From a checkpoint of a small transformer trained on Wikipedia: vocabulary 32768.
Each number is 500 + 40 x the weight over the matrix's rms, rounded and kept within 0 to 999. Layers, rows and columns count from 0. Numbers have three digits each.

# down: layer 7 MLP down (transposed), 1536x384, rms 0.0859, rows 936-982, columns 192-255
# up: layer 7 MLP up, 1536x384, rms 0.0831, rows 937-982, columns 192-255
down936:488554487484551518484509473507457517543523484501496518503515481503516496512509533509500479498517504515492478481504528483489524449468473518517412509498537490511502508478490487500478593488494413
up937:528534470500519479475516502578470557486446548467453449469506535549462454468543500514534512447485514484501506605444459507555544523470497491419511482498508526497464494480490505459562486588435446
down937:480632442544414467494529595430532505519503538419537504462493460494532512513520519459486515457508500425490537452486494547481498481498519519511491501471482517486496533388513431464504577424508504
up938:534502494555479534454442574536460507499460486460453473493458483506457493484514411484479482571498498539528450507502466499487507494456528461523566517488499438466538475514559462430515478512474461
down938:493458424470510453501476469477499518507551515490550464480489583552496461460526469454530536421512529444492484453467473474511569497528502527513468502490453444436502498500524460440449451458518537
up939:518478596458439515502439518530476481576533542505475588540465390472501465586494560462434498556537544466546524491522500440552509429499514580466506470462505499418438552467601511509593526527508505
down939:475536564475449419452568543573492501580508450501461558518557618464522448489506499431442521549463546470490464408559521586553542510484473594461487541472547464471476553510554501492504541537506450
up940:492444514480478482520491527456476485512501511461513495496528501518473471484525545561455514558512502417514518530479510516507434438507473480451549490457501485468510490517459438513453480506509472
down940:495467525493522491440544501522507522443470495546465467421498493481493517484481526500563508519422492572566473499525483471534487503550550502459496493473534525470460493528459487554502472527538497
up941:407456451504409425514502414490494481509528460509570615484497445549508488438495496478402471465449452553483483490514528570484443472533525520419466510462555521461483499537533501457484553510505584
down941:510448568461465465508549437454526543436491542489467516524547429513463578539512515523495478494478439559480505515471525549613568448473445645501457517534434455477528475488492529431563492456508537
up942:523469528452491509478523502505538498458478450520503519537474487511468537472522465512477515489560505538481514525468535489482469552501532468479514480526466500499474455509450524502527487463512504
down942:501490456496478523465514489510471507494513481527484547470512564495412508500451472470462496493497517558530502472526492492412561508471535512572527476443507479461582463483438511473494457476518578
up943:438475448468509456431446554509495509444502516491492465479543462475484541511539499488535476479443504648494482581507520543472456514544489513502488552544481470550521512478495467497509480559463461
down943:510488493498482504511488543483512481410481569510427513509473524499377541472390487531522499484540508494411566516553447496536533476568520557513459488448483561445514414514431422474495496508514541
up944:544549518556507516491455566482526519439487479527472391463551455530431518512439515582489453492548538433516584529517476582446493461419563445532566489517405452475556522467520521523555579505449463
down944:534472475475493482502499511487521490503497477419516505446471593512556475496517453442483456494523485435485556479508495521519512517503545561533524497563487506447538537484509502512532481504539501
up945:451528455433514515462500549459442496491573404476452517487533416506407532534462472496477419525534556493369500481516550480515455527479488454496472519503566488574485467518517510502424437499502543
down945:521548482446526461459507421497527466514495494544544485427531486385452469454462532504440536542563463493399458547488522484538519540492434508491464486526505494465516463529486463472550466554444455
up946:520487533527485508494501522484552496580501484464468485453463492481481457524498496469437502521536528516504520468506547530516547439530528454549491473474526480526518442517550498532538539526471457
down946:511524492528447474524496471509488496547478504512494442452527519510493483517502497498510457446467526521553531535480509428477506457474472544491492502483519507542477530545506467509459558489514500
up947:424552505481451501490569480435493516493500469475474488594434446480511572516521499527471422511500474424526504488501535504521535520461480508492513525429487486439457567573424527492510449499467539
down947:514408510511510462480455482541473520474522474489536511515490529413538539487549503499532450632503503479480501540473493508488447556477490486489495524486527479501508514486496488495483552535506518
up948:486457530533480489516472414448521474430485561503489493466457522511505572493455509472509496543551490464456523488527494522498469558474442496446523478496502529507461530502408573441482597499501526
down948:506567536433517489492568528509538554533512533510521508521538562501430510541531445456481504528437518438510564477484529484519503450482479527448525546487586486563450498490502514482504457439448480
up949:499460467522479533461535554517505530500517456511494450501551622459501500505445456553484483484513468528603529495545540499530525469469476517473485486553507485449466537510409526435529505536520488
down949:464481498593472463461544504442549489577468576493524555537459530482518514572510499485551487530512521503506496555513443513510573484491486475474592441437569451488602527477571488492526449479512502
up950:525588492469571501526469461437467512521370535512411500553454522471514500520493537571447576574506451486519506540551517465477560550454510538524426515497476522451461483496475454490544475519431592
down950:500498506495528470460547475610558541467571440519507495506557500512516404541476497483516448471506457486547534426442497524547465482439512513517561451461444486521518517439441553542490452477521484
up951:489557470491464454565530480537458566508498442508477502538527464498546518467494506489524425437476447518480484464504505442478481451518496479480445480470545503467561553468576515488587500438505521
down951:493479474474487583484523457493473522512512477516450527512515531480454488475504433528576501538501443546550465567456426502516514508480503508543519510523418491538529464550581557494495530498509507
up952:538529512439480553541540531525491457526521487543428493397487486537518527542537480494519560485525471515465466497482462520472516432490462547521461513574487485549446499485585520489529614565527432
down952:463487512511447498465491511484491456490512469513527540528528492529494484429463510489468466499502516487485534525541495485473493503500558485344399462490480495489469471518526492450516357429526469
up953:457525496483504517538489478537527567483499509517504465571473418496507486512422515491478524510516492493527491472458572464527477459448439525535494501501548528447486499546504562466522462529506492
down953:505478471495520496460494544534544476486497504510496457534441495525499536539442441530512496458501527506499482424449455587493470500524563539468521459530463551503505484528502515475526418473492504
up954:519571509523502501461443485515454486510543467458509436491524508440526567523460472482450565529474503530481514479506486499542535526499480523501492425440487464512520513525509522499540493486518385
down954:500404500469438502501501447534490491547515427463483560511520467533440544487489457518507456481455507480519530536491535534420526461484457504485504507491533507484486488484540492440541436498540545
up955:554479581486562539570513488513470530516492528429499429542535469494398524496538434436495528530448486509566442488518497548520538482504454479570504537496485538556496514514582515524476453600455514
down955:539497553527468449512545521528487467523517509467466517477503495532469484492533458417552542462561489500448502461532543541490525560579572531487521461563448476446514501492433551460587432453496532
up956:474477497514524522489524470538532520422564569440520516472521493492523515526462466445494427374487502609520522527547497512501426527533494498478572456464501491512458512482534489460491521535500508
down956:435563421510513471483511534517473449541477484530568505486495466454564477507543593483540519533465530434381485466483523458563563502488512525487511586486548516510529546502507496477452409520484504
up957:492527433498485500470504505493488474507527436420517476443504466488423455479481451458576486450569430483520499531541488477530459459473504515558522508491520472520578508475512492505539495487544471
down957:465449495547579557528503450484554449451474434504460510537431570538490431523531507498544470470496488454524568476473486497520527456488502435567545498534495490447500471599457494485476412477531490
up958:415473616495464432520554491590460485454487506494497496516528591477520495568557506456482580518393510491459489483484517498479552453474514506545531377488491480496542419545517545418567509477498488
down958:507516466545485582511473461455528489495515468485474510414518427504569549423536515545469428483574485528534505536460468500432551558476486505462499561560532546480460561474501441558467482544483462
up959:481517525538467454438470492476484555488423529503491465558496518467499531459464415518515468452510563535494494491515502527462478491530500478542509495502469500519540517455571517537509541500505442
down959:518464516507580495491448505514449505539478483493513561437479540487539537463495538520580483504546493467493559516537524508507499512517526490535549494524518535474466490460490453523504480527494568
up960:472469526546495561521510541473499490450493528474469525468454498476515510543518489447501557556508444550484491547496512416545501496536517535519501486501525472450459427417512475470485509452531513
down960:531517489494544427431496521567513568449507479586540436507430467501475526470492507539527464399503459484542446395509468506458502522573524550533558459469504496547548540472501526516524447522521507
up961:545550456468482536516443512496417517487483482522502439515542522503489493515465501518537553421513441464520480525521478481540518479481461505490542537497477483537528534492461467533502475573524510
down961:565483517461576495534555475463514483509510491391514504420545561491447530484477521492489389524439505501580506507534520474479520467486547383512539493492533516509519506503501519406497456465496504
up962:485497543447537517504524491462525480469501466510488487437531527531514473565515494462480489491538449558454479521483529535532482567538500453469527517527523450510501540473517482551510491499488433
down962:490440527524467507538561453465490538475494509556500463460488479485540441470507409529513521484509524432521480448470522564490553477538522519444517491548552495495529469511491453552487431414518515
up963:492463463461531501426523548515490555454418540534478519488495479456566473502514531427476496443497402486504454539446364482480580525461574486496484485504516492522462420445464457503557540536433461
down963:436539461490478552542547487459523471511546510468464446400464543467502472474492506545560571499497458544468536502582537498486507529501527467512481516489449506499506552549511472502600458505480469
up964:511460489409473489493486533532484500484473504520493530514492517491480487520472505474539498462516494482519517482409523497505532462512525490524503541470474531499509525502520519502505527475468562
down964:453561502535501532489505447541552474487529495488549536466505515523494571452504566467480485492472524479520511479486525492424526569478529481520486499504530483469471520536510516482517378495539534
up965:450432536534508534540512452470524446431496502494508491519546513529480507546548488488512524450501496497457477530500508443454471518527469471426465499482500495536464460501472492497493531519534442
down965:512468446479574539465505491492499480466454434510492539513561544504472449508483504542490448446508487465508498526481489435472488474497462531492437523488464490505562495457487475421448466549461528
up966:499575487569490502508490499543534480540522510507482455541466533560515542461593500463445516491479494493476524513513494562478535484565498513467495462491500548474483537490556518498520533499401517
down966:493515501443544452470495515509528427442468457461551507491469454498469488492494556500474480483478452507435441499497467480512484451474455529502451469464477470511558503449432508460364481495499535
up967:452517506551584517512464507532560453518563511501410562499557519463575434527433486548519477562573494538516545542412454482438485602491480522512532577443494443399385558498419440505565469497523533
down967:533466478441468538478493503407496519497467482544521413532463428507539468533569446493541471561590535533477558529506442472531559486415580540496434411488507487483472492527499463501579471478495481
up968:503429505473420491453440463551559539484439446523514504540452559513505518495498452512544478521546560546553547522531438539485542483483425514539535505489467535503504498543540393511479483411502510
down968:441465515540490517521501449470546488452477487474543476463496459514465489443450539498552426463550488397357501539539550550546588430565557565519457443487491479447494470487461489588466449474502467
up969:551473496478491510449580441500504464498500482517508458478476521472564482474459464442562506526489508482582528516529509559487447477551519534542481472457494505436545448543536501493543470536554470
down969:529522406499468476426524486552572517526393486451476464505490498401489490498398521524456493450552431520497492499556571462480477533640489511539516433559499479486485607551562441555623458550448538
up970:445514510477514522512463521463504499521452483524522508525494499496517467528484527578520460499527475512503522487499486487528446518521506535530481528472473510512510488458515528479521536452513474
down970:563526510511528499459547540485454499451578486551555496476540476418527510498526512494561539509474484472485497492502507525433495590509479546542437469488534486477463493491525510458519400473471481
up971:492437537510526432563464508543487532570491438403491528477494568422436465498605492506451500478516534474484489492477531525489480487427530512505503547495516379513519436544533496509481639491514506
down971:528610460410522552555510486498495565506437574490431591501513557525504502467462595482520484441565560495542494450453456515545476506400500510464566483490518505510579468462507427509492464497454508
up972:540526528568462522537501551446497527580504485468476568449592495444551463502460476433535507528494514526401548540515466426541544477510516500538493465511484479500479472494485476514450534483491467
down972:562492429509507463486531495492472524506521480494486528487474522465462569475533533505526535479468467443492539542531498514484509440452535445554473486497546481448484517550492496488531386457468489
up973:505454520463454491520460532452548445461474513521476549554518470431506450479562478505516534470534455509492441489487445500459508476561501521485487539460489447539528444553484513571414559521449523
down973:481552477547519562500502471506551531487466527436448470485388464363544483523521474573530505550532494440502510460447530494524523427455494429402513451550399511395503516555540511475484479505422508
up974:430495559496530518502439428485461472542525497515447552472482472550579506477476447385495526510464522467526522459517399518526417453541482565434530440525503401457470519456535468571589461516503461
down974:507509448519502503503495489525496497496530525509496486496480489515475514505544488571502524449462484499515443483499502510522510480491519512527526475553519520468502450512519520466473680496468518
up975:496482479471504511475531497550524481451522503502497531462520495539474501464541542506419466476491495560476521420498540543488486519475457464500519444493515413519571484509505534497502405516542502
down975:523469495525470520499507463531419447507493560505429475529444529497517475481515496432489544492559502459435501530461446459347473484479600509524479551568512541414371488485432529514518464465507507
up976:571519506498537559511419517525527438543510532464515417535502495530474502457491491481511538479536490448535573529573505514470409557513523546462463485521435467488583457511608482489536508511531526
down976:488562550516477422541468431499513501526494551485514572496499505450523498425512483537511453511435417508483426445468546505464538496496473460656464604545496511520508524522572559597529543482463415
up977:507512507502535518473486491526473530497495524474496504556440502509504472488507486499511504484467484499503541520467501470501478504528513506496481515509525486488465502501535498498480563538476607
down977:505514551504471523489495551469542493503514460524448472455424492529509503521498541507510476497501473507533509423534510535430499569493476557549498519454548556485488524505492514535504367495529532
up978:489475461563592505559468467487396500488565564405432553499531546533563490533485466538530464572454575468631421551527492582486517488457486475429549411429508572609456461514444512572456429434589528
down978:430515524413488517457489520460561470447460450526509509515570448513437463486453535516455545487478457496516570508453435437490461499537458504529479492507503426449509495485500499431593533559423520
up979:476525460391368523461543547487515491500472496553520551573491483488492544500511496449503461445505537499436553527465514449497456442492469472458425439524550475572557523565415529499435437560473431
down979:464538431547553462535461495431531482526493546503446472493548535463546500477414391594488495496529493497506517587478500498523545522496482531456493468478455571453468561528504435500485599530526500
up980:519446544510513505518495560459469494497452421427460574529487516471474560466499433483488495439468496508474514526438540454426490486445466480556478528452519551536527459499553457456535459511538483
down980:517583439428483580482461490475584510465482487475451578515515508417457575443495504490525502474503436516560581518490534469554545548564510503493601397461530447504558452544559481435469466421500557
up981:556511475545585554459450512452488524475502460516481492535494515406482463543489424445475559497591424537537471492561488430503477537490539552535500511526511430469502464495494511482534496554522530
down981:429540483507523451519500471531500527478542446523498450452587494537420551434548570478502453518480560485450526480503471558488541481539507391489536494491472430538525475466527454448475562511538501
up982:535509532501504491534480453537484471471525514474483443474505496503513450496487517525596497541523522498460528517543435496452474475387408485505471482380436528482530529477536465547535543490542487
down982:533540500505509492474454523500559518479435494427533455506458461498479508473538503563456570458606526516467477510480535489572556506582536484487517457540503515485471484490482507409460466529531460